{"num_hidden_layers": 15, "num_attention_heads": 4, "num_key_value_heads": 4, "hidden_act": "gelu", "norm": "layernorm", "tie_word_embeddings": true, "optimizer": "muon_variant", "lr_mult_o": 2.0, "warmup_steps": 200, "dataset": "wikipedia_en"}
Each number is 500 + 50 x the weight over its row's rms, rounded and kept within 0 to 999. Layers, rows and columns count from 0. Numbers have three digits each. The size before them is the row's rms in percent of the matrix's.

# up: layer 11 MLP up, 1024x256, rms 0.0877, rows 409-461, columns 128-255
# down: layer 11 MLP down (transposed), 1024x256, rms 0.0993, rows 409-460, columns 128-255
up409 096:543572528522530473488506532538529533514524482487522470492430451518600471453521435520500597488465436450497424539465463615449517458535463488549442484538510487567473506483393474487512473494508551486472524444541569510506453450582505437527548546504497510565567460507523395512445552584455535474490576391543395545523489531444559543408570506509522532565586471499438549406460474493583582562520
down409 099:500501478484502551469500446513466537544484503469476506522447493518552490506383570457569424526465493517508564542517432455606601474563501569499505474472616471491458613432486507462517474431548611547470512480561555453536551440479544478453545646437501454515563595522478554522504512550564434516518471489481469546419572518543375458518564432519473532522429463536509503434559542512561450550470
up410 098:478493459484534515597526494533464522476561467532520542405524467475503509501624403504561451519436544459565582437543544464619559587577482383478505472400507399499462465582411482494506514605553536477453445481467422504590523410530525465496464496441516530569537566456501464529570418429357431542505498576557525482442496446550540504462467495444551547598487479579566468559536503444522544488492
down410 099:472419528607534514488435426538542468514468489473459476549590570459467496551433547452401554457465488482473448501500452518530472456531483563481442546492426493490548559431576523514484461486523473520478598523567583581398481511552489551541550526456445445480497488442551488486373470525668532562513444446466453571529549400494430477539448513440425493453500511454498500496487615636473537539453
up411 098:522519451372532478417496434451525507410434522435471458512532462571528512557365506527521424517512549552498501423457510435460553487587393474491578471633462529504577521533535466550510512462569561538396505541473464485591454517392600466595480500496502440446507476513421484412566436534536554547414439509522476546474555488497515479466515471462525505504580419479465585488490499534521467481456
down411 098:427446521504552481500456485523379363553554574543476548524427559553468588423488530552498557418597391546526478509581598583501445543458547474503481477477457459481498486521479470545618499457427456493540434483501615517493527499525522519413413531540467506526561520414538531430396525494545512427519535519549468534600587439491472590499505418477562486520430567442533420475534538465496524537537
up412 099:506545581518503474571598501501558564543436442519504573577431497479505534492535378396498431495534441415439526443622549589463612468391533523550547567479621445472386491486506550457600552473576483528532458505488482390492445490626436415562582517478400494444562439559496433500515519527504487500591505559453438517490446477590531548464508550418464452546542523560451507471483517546651456474502
down412 100:471376457500483536509481515482522552507494501443525496497477528502558498472492499529469418447516507526454525543419495484536464548482519599569480461583659545471405564543523451536547560437503402555368525485501529477542513414507549446505457424440623478408540436397511539543529473517563420418534548488529520441486524569530474470547472523475500611545431568484455489588466480402402498551461
up413 099:483520522506473537515448485439461558508549524552481533460523493465437436489579540449444448574436480527482545532546481461503494541452534455532509515452409449515493541528463471479399614520542491508518548507489444510510445527527535490470445526566502413451510546483532439511491530497587433516490480569549475506552441499543538485457485492580439400517562488366530522503483493505378514547496
down413 103:506477485498490344482513444461623502405505487472490508598546492438525506438553434477521594490520483558546480343551516458495523468482500464508525447583464461485519448508524460435451446485580517415506490529582476409460524443469464550539513490455506548561386483437422552543546555494410544472531555439451456492498597536503427491532520455530522550502457456545481524518515489446478461475509
up414 097:451457534494441477453478484453450512442586441545419485497448534499551526472445480506575436483477558560479540526499532417500562511469402418449494549428490509480567518472485449482568502477480535477489481557429526408511497542517464485512465432485571480461543426459465593469485484533462437513495542531556479499470526554486465469571570524430426353571499579514421579497429565415616512505521
down414 096:509486530472511518505551487502466532484508560511616543542563463467487498448484491524564511470496482421455554546503583464476526522575474439568481538474543446498445464528457609443508566492468482531541538523502428469492405551525480491462465505459440556499530534534542544496428532484498529411390393536431527417556469527498393508449548363581514492400477451556496591490543527452459614555458
up415 095:398594484511459488506470498519575511458466465544469470532471471555444482437498399519513436565425469588499415500403446522462535565546499525500441510367546456588492503514482446526437490509481454510488417546469505513479498501472518473449504468619473450503563496508498443568527574581519506523474552423494436422474529539521508497486507485550499398543467542559485445494487548487465497475445
down415 091:484347429498513550483561518399517497467546534479501426542431548521535572496408441508373593397582481462514532527575527507528571414481495434493588506490659520429551507533513476477492502523526573541498581508472469547396568584510475508555495558437544501501545493462523488465517430488502472508480475443440510466509532547424476382547497482532507502561550507482600465550487580412491446434530
up416 106:479518546589491405499551514448537555549459475523483512481510479445424518465388428428507457525506415459497458435455557507587495452526506591507617436546509552475544502414509391501501427511569455416568499500523498515574447591497444520520576569471525495451522498421559480486429529559557419518557509574474502506509460416452524535607482443495519388473514620500493540480474541499506432507496
down416 103:533543529445496602417478490476486530452587488534528507547532426466503456565573498488550486506494542436492577508451532422533484532502470482503439489595413510393402437518542610527532441470585525533444530450463555500501452495567541463494544515475488523475402490476492453453470466461489581431509481499479512500567521576514474387501494575523509479429417455564432474533547562427441515440384
up417 103:495548449527508468453487435477512476394495542502616497499498430440634416531563462488481565444542485615505500522424471413492474456504455446494545424448520493525501607497501424524619480512579500460453509462502440519454494486501541515509514470551469519521523532465480403482511610578432519620475589482463462551516466528577546556543449569548603473547457534467591517476504454515490456464477
down417 099:549488395464482443455458529425442555548522549451459544550467581576465498484564488599491480501492434546460456552510449574517454474478556383551463530371422493509501505571557473516549426452507519493520510536449492511492483547480529456431410494446478540556406436536588564547424522453524525450513489535529529453523533548498489521529374460493487495576491428489506504580487498515435475490625
up418 100:509551552511505539412562587469430475460639508488463485470464590495519467589416423445488466535476607539410534494472427501587520540427584492537546517475468496611580473546541455571480526503565565449397538490470470484577484502484555460542491488584455597411502481514440518421517559472500487500563473513481464543451446466586456501527396532448619549500509531429469606467550562486516559508484
down418 103:451496504468563497541525460468574473515559502604471544478577545609504447509592498530453438458555468456516521529475536456471416442499497456539538496541506548500442426480467445483504429555524428470473417426558577548424510420449517520437525566530602531601438423530490453600425570582528581445492477589499494489472501493545487590578582520513550502439558411494366441460538359468475565404390
up419 093:561489504424456524402465451396499553469508547461460524473527527498534452503526489546483574582454522477460565445540439485486541479509520472555500434502489490450552584519494401559517521486462513545444528438509499535515620544486457567483510451416494419490454474425519524489402481461523430466518441563559592505533437467553515596494489527505394466612528496514442435554625476535474481487522
down419 098:477516460467505450550417429528471505446515467545515523460601492532522505500479494514567470377598521504484433537519564543571466518537528562506446410512438599513494588460461623362441461517506560527553480502520508513476535454434461594423554588477449506421480466654494461514522472547490523485505562438482510472522552475492512353548491390569525509573528535434563596548489441524508475529486
up420 102:558539521585461430468568439520454547554399567503402546351431517527532520568494424466528573549489510523598449560568564452438480591486536410489526457565451436419436577521545495483560387547489559475473449450510559428493507523439483465526543449479475470528494525557519528583499579508485558494503424508483523521493359528498498486453501570477482493489472561544519392538533529557546411488459
down420 108:456504472561467531517513550444512512494452453547598480563475373498492476482496487536580498584440541451447488506531510541442539441548571633459466497447411554446443436416444417401405472514518523503547568621458477440511540524471528548547496430517515594394505534571505477480496520490532568529515535539551519505418474452425443582561545530569505402507489509516613437561489454506477572529465
up421 092:567557582473497462433546536506479407480416512520511457538496480570509538431493528423497504534347533485490484569465495541510518483536537558439461574573518490473452586507483506419513510529483574500507406489428413485482533531553503437554537429413507538471476466455488587502507450506405539435436473485411552565563497620515511543507559431528504513472462530540419470560436483496480526582461
down421 094:471466486487476509467555609438513544517436516395540556482512516504477484539504500569493544442510506472501565441448562531518416596518568527538540513564396626526527531517510436529418486509519489443423540506460540439411478428483499535439439586467495520478517547592505495487445488454497536548427426494555511616451477402469465395462512469479509512475551551481525410513528516575521520496568
up422 103:550466575441468439519528527514433589527525555413477444600508460548515499422495563529515488468346528453543496407528526520456481463497501455525489556557489438563469559415441498519408551536492474468461515460487529561541583489519471522599515492443566556471530464411479583455515353482522487462491459459486573447486429487542511562491456472594509505472582497538499466523493535512502525514504
down422 102:478519535429548459520487531521458495547464545486501489446474631465476491560559512494471484517491449523486493589426482468498563499586459459552545496524627582471513503530392419465547619442457431506421504496513429582484559516511426446552458474424478533497488531445588470612463599509544467442469558458517469523593507536430523546484418470476498448571428478440430506536524527563454487539581
up423 104:525438514543431463525509564569517436451473552573538468472482470561520472445505516499507484429533568541496538585489519484566514469501469420567439561501482480615508471496502451515327547515538440531482463549472506479462584467586485500497548579389500557486492477548523392594490554477502570486498432425595413524557567579513455505551571498479515532488527485449371475494521490462526554494490
down423 103:493548423515592461544520482505531540516419539486462491605509459502516487507516555484472550495488523565545370481457517468605458511415561443425551536520537470479406567421546491529580467404469536543472519467501498492560436465458550567480416504496471514531526494448458487416464454547517490492518553553531493582458417536526476432499480479492459500453545535435489488525411443525511418517418
up424 098:452497476508460577641524455491511525530411486428477461444494516456546519493477598477468562608522507482457570449519592469515501595541456494502399391510510489548510488338569486617515519454471431423503470456475473525541475525526436550500474580609471434492392509435563539471522497482526543521525451561472583462417482494485506504552433466493504446624532523488503501573579449493485519521468
down424 095:598480444519473446417422428426540471494427435555446528479520511499520469590523446561500524435472461517478503530577510565517581547463510517490642490502512484506553483550477576434513483568553542467524520517584503492503543517571451470560612441422502487586486522559539536483430442549485570422473545491479450645597443506504528471509525418465477488420490527556465478469415532427510450522472
up425 102:456498442471516546443482487508495563510521437473557457473466476502457504515455523491466447590485483435554493411497490495569415465520494486461456515464532542498533531417468463628428465601495554517401395482431427558513469545534596521471500453516433476516472513535593450466515368434498456496591597477505560573494490483532554558463434601440410540521528499503556467463446567471462454619490
down425 110:535492524447570480547504484573580482507428447475517503414485398597551571441539485516405569522439493593522373578469453521533472454430591468513384553479418499455572441543457544508549556514443451478471474551420541500407487498487500486583448629505537464517489540541495507470520490491516503504584454536520546539532421512476474450512365537495570496459456480564550503455467451495468547480471
up426 100:499418537532486554454496519538605480451504530495499475545504467567613433348589540499555573477517569458500530497502496539497515503509520494467425497558521511528495401427538492485604518528479578388458535544471450602489512489449470516461473507497545524474528452485391428535492552513503570526453528496514469500561556519428448510500490515444496501464553480370419526484405486488517540436510
down426 094:476496487536414495565386457545440386563518479487486541501538442552512646538470448467615451524405590496446449482506434504496554519441520545562537540475579451500555514489521533444463543430528528550458527452516529509517483502555508489533553464442478543457577507558567444415563552549448455494491484461432605574495546461502543426469437517446474492556611429442452562501436503513482451409482
up427 099:517640499445427489529511468530382565520532477477491523536570520467508519513462574495464497424497370492469476501433493489436484562497509548522492437564461454516425658533421448510516393336498467553396610545551492460528569518481546462532533482537492541567484486418486456511528519528421518500496509460504464485470460532520587572541437512522514480457541521495505552569460526424387531561396
down427 098:519487545554554584425540541535550520554502600492529504507435462515499402380517398497448461588509499518521635466495452506517529449531476446474467518467449486464519536421446518565492408519468434468536520572560459467477472518543466515442422457420479577541442501579461497531513487428465466529525469523547540503460528475454587530441528458474546543499474536429552551439606494588508516481568
up428 105:589613489558488525521427533492563542548468462516420462532434542548488462448502419454473416587382433548494554502533413544504473580597490489460524522479472564538372445440492476468524466535598502479518516502519477556440402452489570522605452506528579467485567553421540484536544480522479524530574442517568461556570522475496505472421483465533516463475499499543499565556464467476587588581438
down428 106:467593521514497543537565535486537524432471502511463520482512535510495457455520577611486496459530525529415458583590578414468554502516518403484541548569428488455567351447468488509487505554465568495450511481464515466388536486439543488448535438483467581485458510500392482415486473489463489497514509549481391448552503516535520529481452471444549505545494410531524550523507489419563515436541
up429 101:532515516570545504608541496551493500489483457422465486436494499511511523551540504546535513468525509528396568542554445463540458538581513457466419532472499534502476436494527622497479462490503531466526412575502481493409523507506595492475569543475449448565520563521589467452592482539615429502560493553498484556551450488437384377532433497557542519470497479481603495364520476611522365572436
down429 108:502451561483476527538489556514500616458489466467481434499441465579560452502378483462523546523430475482573510539487449471465527470421403503503429585453457558481591541501514514496612490442499506466489415466463488451492483458583459482476470459422524559427439528548532495534547511584500529552488466438432507509377533510425424529571357378508414510462609401487565512458520525465578427564489
up430 101:499499448558491555468522498523529462552440590472428608543608431486483546451514444581553516521405474550486542469437456475437487449484503479454483561465515506454501428524455546513557512539592482435493460537511463486410504509515471454440477595449540533401568562433412509500500496479515466534468562478439514391498493542485533454487507519500486437533576519536450478491438490530548539526525
down430 100:455515608489577482552504530567482504609494553554520501425556573477502533472483564458509535585565526456543522452424480490479501463547515497481465421542564446472476586513569552540572439501571526508441552485494449489506507575453490463473574510466539460544478480510537496565534508554494475481484618449448480427525457489500373467569551475533501491526503551590411561491463441554492454520371
up431 101:522505493585550497504456481513448522606463567461480563485551467567554400434485474541518515519541496550517464455627473443460513485588505486525438449500495560432517522550425402445582549470514545437547479556514499369524530406510485535454444493617408448524423434551477445492495581547468454494522460454504496525515551488467474462534488408461566530507511430501541543498470492473567455468522
down431 099:534529529511524554541531482590583471465489556542545622441470503423481539515516589531456500406486476436516533543500527577473401547470542474557514545547449515494545437465569547530550501566484518497483496538450468491615513421539443440569487480484481412428524486564525575570454412492469474437554508491452533483498622534480408391543490547628498486523500534452507569540450606463466519540492
up432 104:463448516492583458398529536468466512576492480513561515537463525519534385490434521505448506520525547503544447448471439509554519457450486504499468469471468492486531547541494576462537537489479602499518569551490535581428614463559475532547585467521430342415442479582540503536462450492518539483523435575443493520504544539468472507542507588565440518458474414614404422562400489489495536590493
down432 105:411487426467484566419500491556494472495465440459389413552385586543547527559573564519554521467511495455586485507571560570463452448441459575459533500479444513484505508441475542526531557436415484451450451482402557519516510591445564551525432548582537494469498447512460471486520573481539441546448411475516533520506542405495596542550506541502567473447477508518452459510480519446448506493509
up433 093:572529544454552512485567479489441491551503508515431465497470605562514525568596415510425511510464474481544557492499463491568531441475638448507423499476461525432477515468507406551469448460544456383448361536519610527558542482612442468494495524413487410540502599598548449533470408454431492510504519506424602510467495480475478490476477411520578506533478506547527420642581558465454540531537
down433 095:413562471538590573529487531461515507478543502583510554519537546467430544549412477367536486454504510559495474450593484509452505502477452547466510490489487393362463548532523579528531490547474517602517563500497481500489471542341466557517598425519438593538509506539526481418508539467579451451492531456482599499455554479540480502517519520523429306467433436487547567495422526520532519471439
up434 102:422518496523448394510411418450453473531433528553524606469537466503468511511452443533513447435453460470473504546490558604478565606462451520527554529532562475501509593516466445481549516513532532363515455497401628485538496541452422653556493521495434506508488513525506455456546571465486531459479504481651629460495580475496557519542508483488451425492551549595501510543483465494455515513528
down434 105:448536473409483523479438478518431566610514430431484530544460569561518488543506465487492571493461469442459540476387373476509343516530527528528497591488344461496483564491579472474550485514546471495513564475464390494499537482526527444494473540504463515500517497635449502549493543487453464537364449454525462604445418470593481482460539457532547390549490493558481531563419446528523502574472
up435 102:444484524567457515548424513448565517532489447478528515458583546523553457511452489403488554471442487521507482523536477421494549496477460543467419445490457376476525438418501460522565531503558478518588482528508439567519501523499475606478428515451372567503436504509498519549611564544611411507507490578476473485538481449523455493600571419590460523529565542599468549557433522553450488490509
down435 099:466518427523489495516620515568411535533545516515565411438476502463501468473516491537501505518545511534516548520455480531526554490503480478451516509467508495407530512577524548474586557473489520506527416515511571404523444508551475507646555470485393371524517564504485508552518405508487415531538447480438424508485527462468481401471457451521473593465383431525455509533620553486535548593562
up436 094:445548523488549398582403555501439532409472527580516472537498548493420535573427515501528487651591569557491570534437492520506407529474597489555445461496474497500400563476485512464481551549457482505548474497512486501490539490501468526506538462425563475552532510520477473443501525489579570559575503552519623433461491639545479554540483485518579464469430564483534471481610530453446436567517
down436 092:452542465481443488428506566412475542467491517411536567593461534438532437493499479474560461469487504526517548518548398491429535541495440455484615432482512517506541583503513485557516581447565521512489522475464547579504519453509466486357468469501402510385500486569497528498478478467366526538570460514452468489513465340501522380481460516476509518523578477498394492569528514445538550454484
up437 100:546479541550463441467509445513446557596439447470444496504484477628503469530516446599448482482593517488556440483499583546445476541491455482453650522526487445517450526464420463540492468492500602473518572413462479487522563508537496545482371392566499487530521440439555508514501510500490611470441434473538497543507472493487500437522473564556467459473513441571509542592501611505584482506524
down437 097:500504472472469522463582530521551540409499577560540554509513567434459462507543492493535446496400471512537531447573552529521490534514554480543455496443536462465476559490447439449442437478485533554521481531430509489477573515537576536473577545388505551470634520557424507597543462546451451555545461499485531512482357470491488514527465525476472475469457483417494484623491499458432403484525
up438 101:514534595491577489492538501461502459496591580426523370461491380566481516430408470517468530557480532550533469508535520533443664505523598440520520534515408463512445490576514521466496402479474572514503445462431484499507501405493496497507500569452472550525505417493510468479510567574427514491539415461458415466500434533553442450495523501525515610487523470507550496490427530475466475493516
down438 102:524462498464418548572527465494534545526480471579534567503595544409491435549579567477580555545472468406457487557531449616534337562539548578504471508422502515559462455441492412497528553490576422510456515500458480602521605450557556525466466455444532506506529511478514504570576477486511482502534454381437493520535608505385495468472434444459377376559505399515456559466445498542559453519486
up439 099:505436472390524438449441475510575428511553590396505570496606489496508505551524444495587501496476543501519515535442459460478447474470512503582434417464466506443511565469471428407378529537511463559647461533490458432521482563601507511527510508535475447428447516564526466475476504481497531450470510567512486556491480537492481503512545499582517479537570445511379401584447560401595472544454
down439 099:502484525531528436553507520512487469489507580468454446439498431534554507553472486467450526511474496482448393436489470403506547530484498489526506492511548539467449672443576516581511508520459583491450499425473538284544543544512469573488593467431499491498558464510525514537503450464542428476496488490578500452510558512411570541591490444481487542499437490474541550520482413536540567466509
up440 100:500576526483511440431526486442491518554460459473447427582401598409546512486542511515501423485464534590522509583527429553491588558488550472472646512486446566486496514503515581497569461534574558530523549478547409493450556379441382556521452449550468425467460495531451460591487607502508464469453448536467413483422523586568540428503508552521487489495568424384532465457490614526474526461564
down440 093:461591494588500513455504462502505500459491560495448456408507496489537392428441538510547471450562532593471446506608430571457514479449513488468565470564526529477509500442468521487516485570528408436557448532434500550517538563507495376553427616536548516570589537554499525459405528610425579461483569522514553502525560483438507452541612547517432487486481501555506572489535519435438505493479
up441 100:491473508453527466528568510502585488481543526477470566553453550501502525510454508540480528544523532524410506460521482496527470518479431505560423521505540501412522487524530538547524474504513444501406509478567471459395574407505561518504483429598541494489453520475533445627467521486570455571436428542490606515538534372500611465507357406557582497565532591512452547574547490468493396406572
down441 095:443515476502528503508557500466527453492502417502572527519447522479491472431531515545468446548478490568515436515460503447535524514490421509559464492530418532619535461566459545394512398558592474399629507504480452493597507602543533481416517501502499410505519469520534505500563504557380441504572465480512525571525441532424470477456515521366484449574478481450424507482546493501515501425499
up442 099:468457556449436472498563519525540444520578409532463551536577528482459568478533461537560491481473467542447525472485453493516511532519424485534482453548443450512470483514471525536640564475508466522512467501435523452546519567466382404545444457544445516502526478479468377514452555448476710451574460465509605536571464588582584482485479530521507476470463507525513468514480555536446455510524
down442 098:424538567491485568541449640498518515462468589525516488482489501428452535475514515468520497423482484473462512516462489472500511521491465513528547598538556583530488392454541461451500380520496527540495552549510468566539530498572609534502474532475502449523415594502475584478560539539622486576402425546454437510539541493510478539524444398539547521438600510515455584501516477383570493408554
up443 098:545509487531537381459427509506475680606517561468472514583507506569496489453485519394497535560478512559564443558448463540610564494486471459504544513374503499454531455533561554480512458452579453588498492483539513510526524545431512498526489468499431519516534510494463386383464545585470566456526540476444539493475450525457528521478552463535459506480464439528508566621520404563468499511396
down443 102:573478479462456582481544496457483525495560572413429512567447504508481396542541530490507522576518489489439404537528460488441518394598587554591561569436469599453506490558532454464426495573454523553402605572513531556561492477523447481568502459504520455426473477460500496553479394548540475497503471543582418503496541532491619545409524521456489550554529540525469476466564547564417430465425
up444 099:505432537511562515434467539520426511522533415417472501467464499580481520580587378480498535521461533461586507535459477563518485480509529514473562456567506467445416478554502557610494453532525505504553385515406567424649484486516432489487557496447443446531449512573542499453499595447585564471516449535447534544437461508555540469449512492491507471496493496524498596496571443435541539589526
down444 098:503536534557490487553516497514560509453469515516536493486461539486574434486497563517665497489491436496493500580553509569438436485476498508492398513488481498525535560443376544438508452485441540489489373441458540609419479475577429459503461510522473505429522508476541472501517478514509469590495486471456406489486443547510536522551512417539480492505443560385501561447442502571387532458454
up445 101:451471539495535427570504492490495545483460491532502501633518500375561542481588494457470458445499521564446620525521540618535487473412553511502416443547533475534467450556512520520473471491449438425506495543554441495517497525500503470478580435556533641446470432550479507546469489523507427505494452526484489577527466507431601465411457500516454558522552470497536471567479533475569579485502
down445 099:576489393553517503570443571512476434601502552516458607498474411533489492515601553457567473474530525488385454529582448600524454521459502497443543473456516509556544469570435481484585496473550516493505442518506438509524512410442476438509442542518480567501502587415384375395535496497577411577465473527502530539446542491494447610581497574468599466450455467523515538495502444514420528560527
up446 096:526462467516501518536466492486569548501548500526501534463593488510537407501564473527464430550474529525488490549443432444526521544530459427462564586491470512469561564503503498594546485517567492476546450400522517571403446500425537493497527419504501714521462467449517442453509484518450423554453570458473580547388443508469406527454567459526471541450488514490474588597494518561469410544408
down446 100:587498586432436438396484532479387501499563573460523579539522538555526479489447515459505468486502502500493546554561478604474461586487438507530432532512487513506518547466461491423538498389436474517421485430437459497476464570461485522497525523517401524567550490512492555476514486518457488522549489524520487474460458409521544464507531557462546485437578410404479548578501369448454496465519
up447 102:522510500542362423567527503506517567484432506567524518454494415505560487570507517436465471525500572459526483489612497520448592452443449423474535485509522521516471524514493452544572608544531502469481540515526540570518504518465442563453544399529460515423578459549479604372464499431545585528523429464528562563437464496494526469565505521531476523495468532548475525462503387400460436421474
down447 103:548466536548529505438531424594522511575538457446581541447457543502476463537472535502446411508525557433438431484459511515541460543546568455498471478487530502464564484651547566511583444540485500519422425544481525546482541413463553501473470512532522563478443460457492478548526589446444625501488486413465618500469498538509548518481507515503450489566436558488419425474442567534505504530519
up448 098:478572550503497441491482448523538524527509391493491520464548454502461379430463551442556464609525444497434574572517538494515361441514468486569492607451470516514490505455535483491443491563514525435569532537593462421490586461527446442438475449404485439588567456455465515407540459562503606578462536452573503602511461519558622465481421562527487436469456462536415478576562485431544438485453
down448 106:418455465453535512486469436455427487541530606462524603434438423557492536577532485491511485402479584473474489524521515459517512451416484518542648453490463420447451498465477534483467529476585495569456513590597475495581530521549517520539490567480490488504425459529461532478529459398529524419499496472531542481495535558430475491441499497424441535562576484438547490481405626527451444484476
up449 093:535539523549444485442485528463397587437493420478445491457536493518437438483481513562548483498514531459462526412490542498540473531415508502462523471533561557481453525516398538436449503461486599415522499451472491473452447487475550511483410646476531549564456453379486464454523422463500510460426554481536399498625423573515499423451622466498482557542467556548545489550546527506461577525555
down449 094:456471553431591519509462508486468477514484523532506532513629520487484464460412516420406486534584494531499574526465503459484626432554461501495487514438451419537548515526586441557494551567551421470466487546508534394530476489582490551425528426584497476574517529598417429588523401475404517521684596570523526565478606444515503499558433447492402509498551454479567434477441534537500539534509
up450 097:420517535554555631548523535531510564524467485451499464574463518423486473513521483532495607458542530397500565496541477436526462505446586447356462503570562494433401518431482522560526438502540482565487499475374495499620539480403540452434539470561540458545483484532551587391528495448479568470591621491489528387522380475551526364480556538541487517510537436481533506487506534535481487573451
down450 091:460461464512499427447548480610477439479461516579483429455486457555400491402569553506398498475440564532539533470497481467525557556497381461601479529458582473607508456515591511451489575511482546413452461543500505472477448464614467499495531520466442595492475516525467518529516540465487494561491489574491523546484519524558428521528577515447435491424485515488639491508557458422448439529554
up451 106:565467405458561473473504497432527421471460524456421549532535571487489524632530492532466404585570527557536451496453504523443462523519459566458371528510510524478472491490511497514531417444532435501518497520491520503525546503566542479598495509592400466454491484510493534510494485581546459481537485474465474486570588502465574452491559538498563484444461521545546523485578522486479475494450
down451 104:452504515552428532473573610509471446506418424492527446505519414480492549542547473435649502548471482473611453495488520554459501508497529439453568438478555530489533453538466465441525475448447563615585478398502550465557569488520448465490472552577527481480426459444485548517606484537534437468493566588399440403453529518531539499418561553524514589505489500530508583385497578553495454587478
up452 097:588569487416459558445558469471469511453520497485515456502477498472562387474453556456507467508503519510591457491536497524544509563523571605497464549423598477491486556454482502479426564572537496510497483527551522416483424452513560531463451444389458459552556518584446442550375562481405520519485436442488476431506577519553576502591494560484499479477393510391465488470562458488580518500369
down452 098:460566448486546490540518526484437469562519568494453524569460525518517479507474531530464514556474404467419501494429515486449485418473508448526472600454579484426475511505553494514532477488520430515565444470473489480551506620482542437504457513528512594543449499462481550479558510439522403469478441523453558524545442504435462415410451478516519514606548562519536518427524540517561388540512
up453 099:501483523502442567471527474465560458479507455486505510483611566585361544457474591525494519472436473529498511515540500496453497527482508526519581497339596505522608529481533552418506572514488492514512588571461462498560534532490539484553494509609502450530533510491445486531570420508520523521560475470498500608534476440495585462460552441518455430482522522510480501578449516365472538479445
down453 097:487470539463532451487459419516491478376479509481578391546482523535584467581479440582571584606517560406456430511537432555580513407441515457468525416432604525539491461456482553481502505519498468548487573524516540489505560503495508500581392497449459546542419526549600480410406528470540514529513527525556485561458518515495473578568455452470471469522476531477544476528542535583536580508540
up454 102:483562497523513449466494433490506430505416596564512415468560475499434547539382565410569562480493506546463491399529519564416528496493483479504500538475505626510447522465453424517450430516385521471493531531499386483475457576490459604483406430507519446527574439502536502385464457537537542464495578570568592514530445502483486471464544575552375524500502465468448515516484507565486534570490
down454 098:452544490488509653456484479496549473650493490557556518489457495547540547542460521556512475483449549469555534623556518509516491468471519488453485585560491396560449638558502529452481474533534439534475589555597552454477567542495419509511490438472426546548577502545503511563515514466455496541470539411484469359530512548459505511464526439455545482460460505420494559510393491473531458556501
up455 096:519505555527596438511507461508455480563495401513474478512519417418495561534491473426390548403523447485491535489539523513432440482490493471421438468510589501550519460484442529447487443445509588446554476525503483476502609496547482567508560644486539603568524479465510492513556489441547531440498508544521386468510557478505529527576565497387545593448496422415404508480481497466472596563535
down455 098:528496535517435477533565438516513489509465501586479528489489541438420582556491501523532533452517543481482484469495612500457474590494559518520457545499533428534527463396503477403557515464577511537474504422512479510490480539479494620504504577443560598450493569513557511506508486529484596552509520514524474468408560482562474562455524452515474582448532526486480505459436406486471523527489
up456 104:478465511547550527456600423492557494493501602450515450595396522487479490449538518462521458543494467576509469469518506483525456519466467461438412550492545435458368493547521465503512561523517473470528416508500498555525454530433505520517497586532377528563469486490410442559464533511450538619600498386518550578516530514423541539484509530514588470495505455513455567499530490568484420529511
down456 104:425630551519493535484556580507487564478511534478475513513569444426462513518450459457524470475489500517554553493546476540534460528422461536444454463533504474432447497492502508489472505470456536549522393424381501568471557539474431497527497488495583529472583370435494527510426459526503457533523448495579426489557572605470608485436532466428562455449504465420489478477479503530579602540442
up457 098:485476534489602443497515497526482462533511586499442551422402532547570655512501528555515495438598511599530464538484443484503407527533407494509387516562550535512396462527501487490439449516592492484523439628581421440619551482514448466458500530504576466586464523546420439506485556465445488498427509544480462524541461523592439503544568488476545480571535578517496484473555484462561497503432
down457 100:431418537531543572530459500523483509547456518458486572511515464603420415490506492507437526533489490503432468629522522490505523465443497508437490468476449548376516463532449571481479548553559548477490532522531561469588615472477497497515534479504495515545536592449473483441494507499467439530510563468502558453515524519472548388444475445527384522494452567485530489534494482531395382459439
up458 099:404459485434527471475510555522495519567448470410447495485512454507417519549467467470466513459482493439547530428528551519504612448397449407439513475558513486586531425495527445490497529499626572461582579412551465548510518535315462409609506387427461484522513520442544473482526533443542538542478527571556457516459472523511569525479463494560475522549512452521425489403532552473446440450494
down458 108:461501472460534498495463494377575443470507452463447512438439528504543573518478503491567570516446511478558558525531458463464525531507623579498449581460425460520454459519505423367450562441545549425585447517500530586468438424534501472490530502529558602477540542448454520506460470532455477496478523499543485623614479438482471460508525534576532541496506461451553558539505501557469374535427
up459 103:537540559451528422617489525478535521586469510541526561541541499478427488550509522495444536531453540498475378511478490472540509545589475595414476445547479437492471556476445509410472496375496583422531475553452478524454580517410506513545479504416616566567511562471639462489491545518579519507493553500442545492539533588389534535444465522482480485447519503492522434478598557576571486485448
down459 100:404536438523510559416499424537510588589424510454475520502615496581535493423505568539539564532582471501463454455562411560431526497452502489579518422409428544497544591610502447475442508401516519434430405538535570515444506472503536495527567582523491470601461455464429465445492507499496490585509488469416475452527565540454494530471534471542428501528554560511433596425580505483551493489511
up460 105:525587517520432497466453442520463542529522553582476437484491567559508512571541608491489508493515536428497452544562453453536461517527486386545511454432528577522511510539526466502582415528530524386436462512407441465457592556480359440481496490559466362530409414445624442431470493455552555493523519507451519560436562510430492474418463502414473516553512543529441538537414435514508514508554
down460 097:476489465419547499406546513470437559434482519529506490453558453499518533515405501498384518589540542507439532502530544420492539494508583538460548583529520485483502532474442590573436504517457484479514387518567510492657502461488506443458555459504456511567596519410495471542500554456480547462488560496547481410513377508519561542547468504562467538454436496512484525463514488497495572607488
up461 103:569483410547476502604505549491488561487534560488501510395535491564533480475474501371510453533483478526501545558497563649488446524521461472461429423429568500489468535427446445432496442522481596534498447546529481484510443480510528452493538553586446462425505580515541488482510458511584490505511485502448486570537481609432483502426536517537454408508440515492481511563436583467552540444457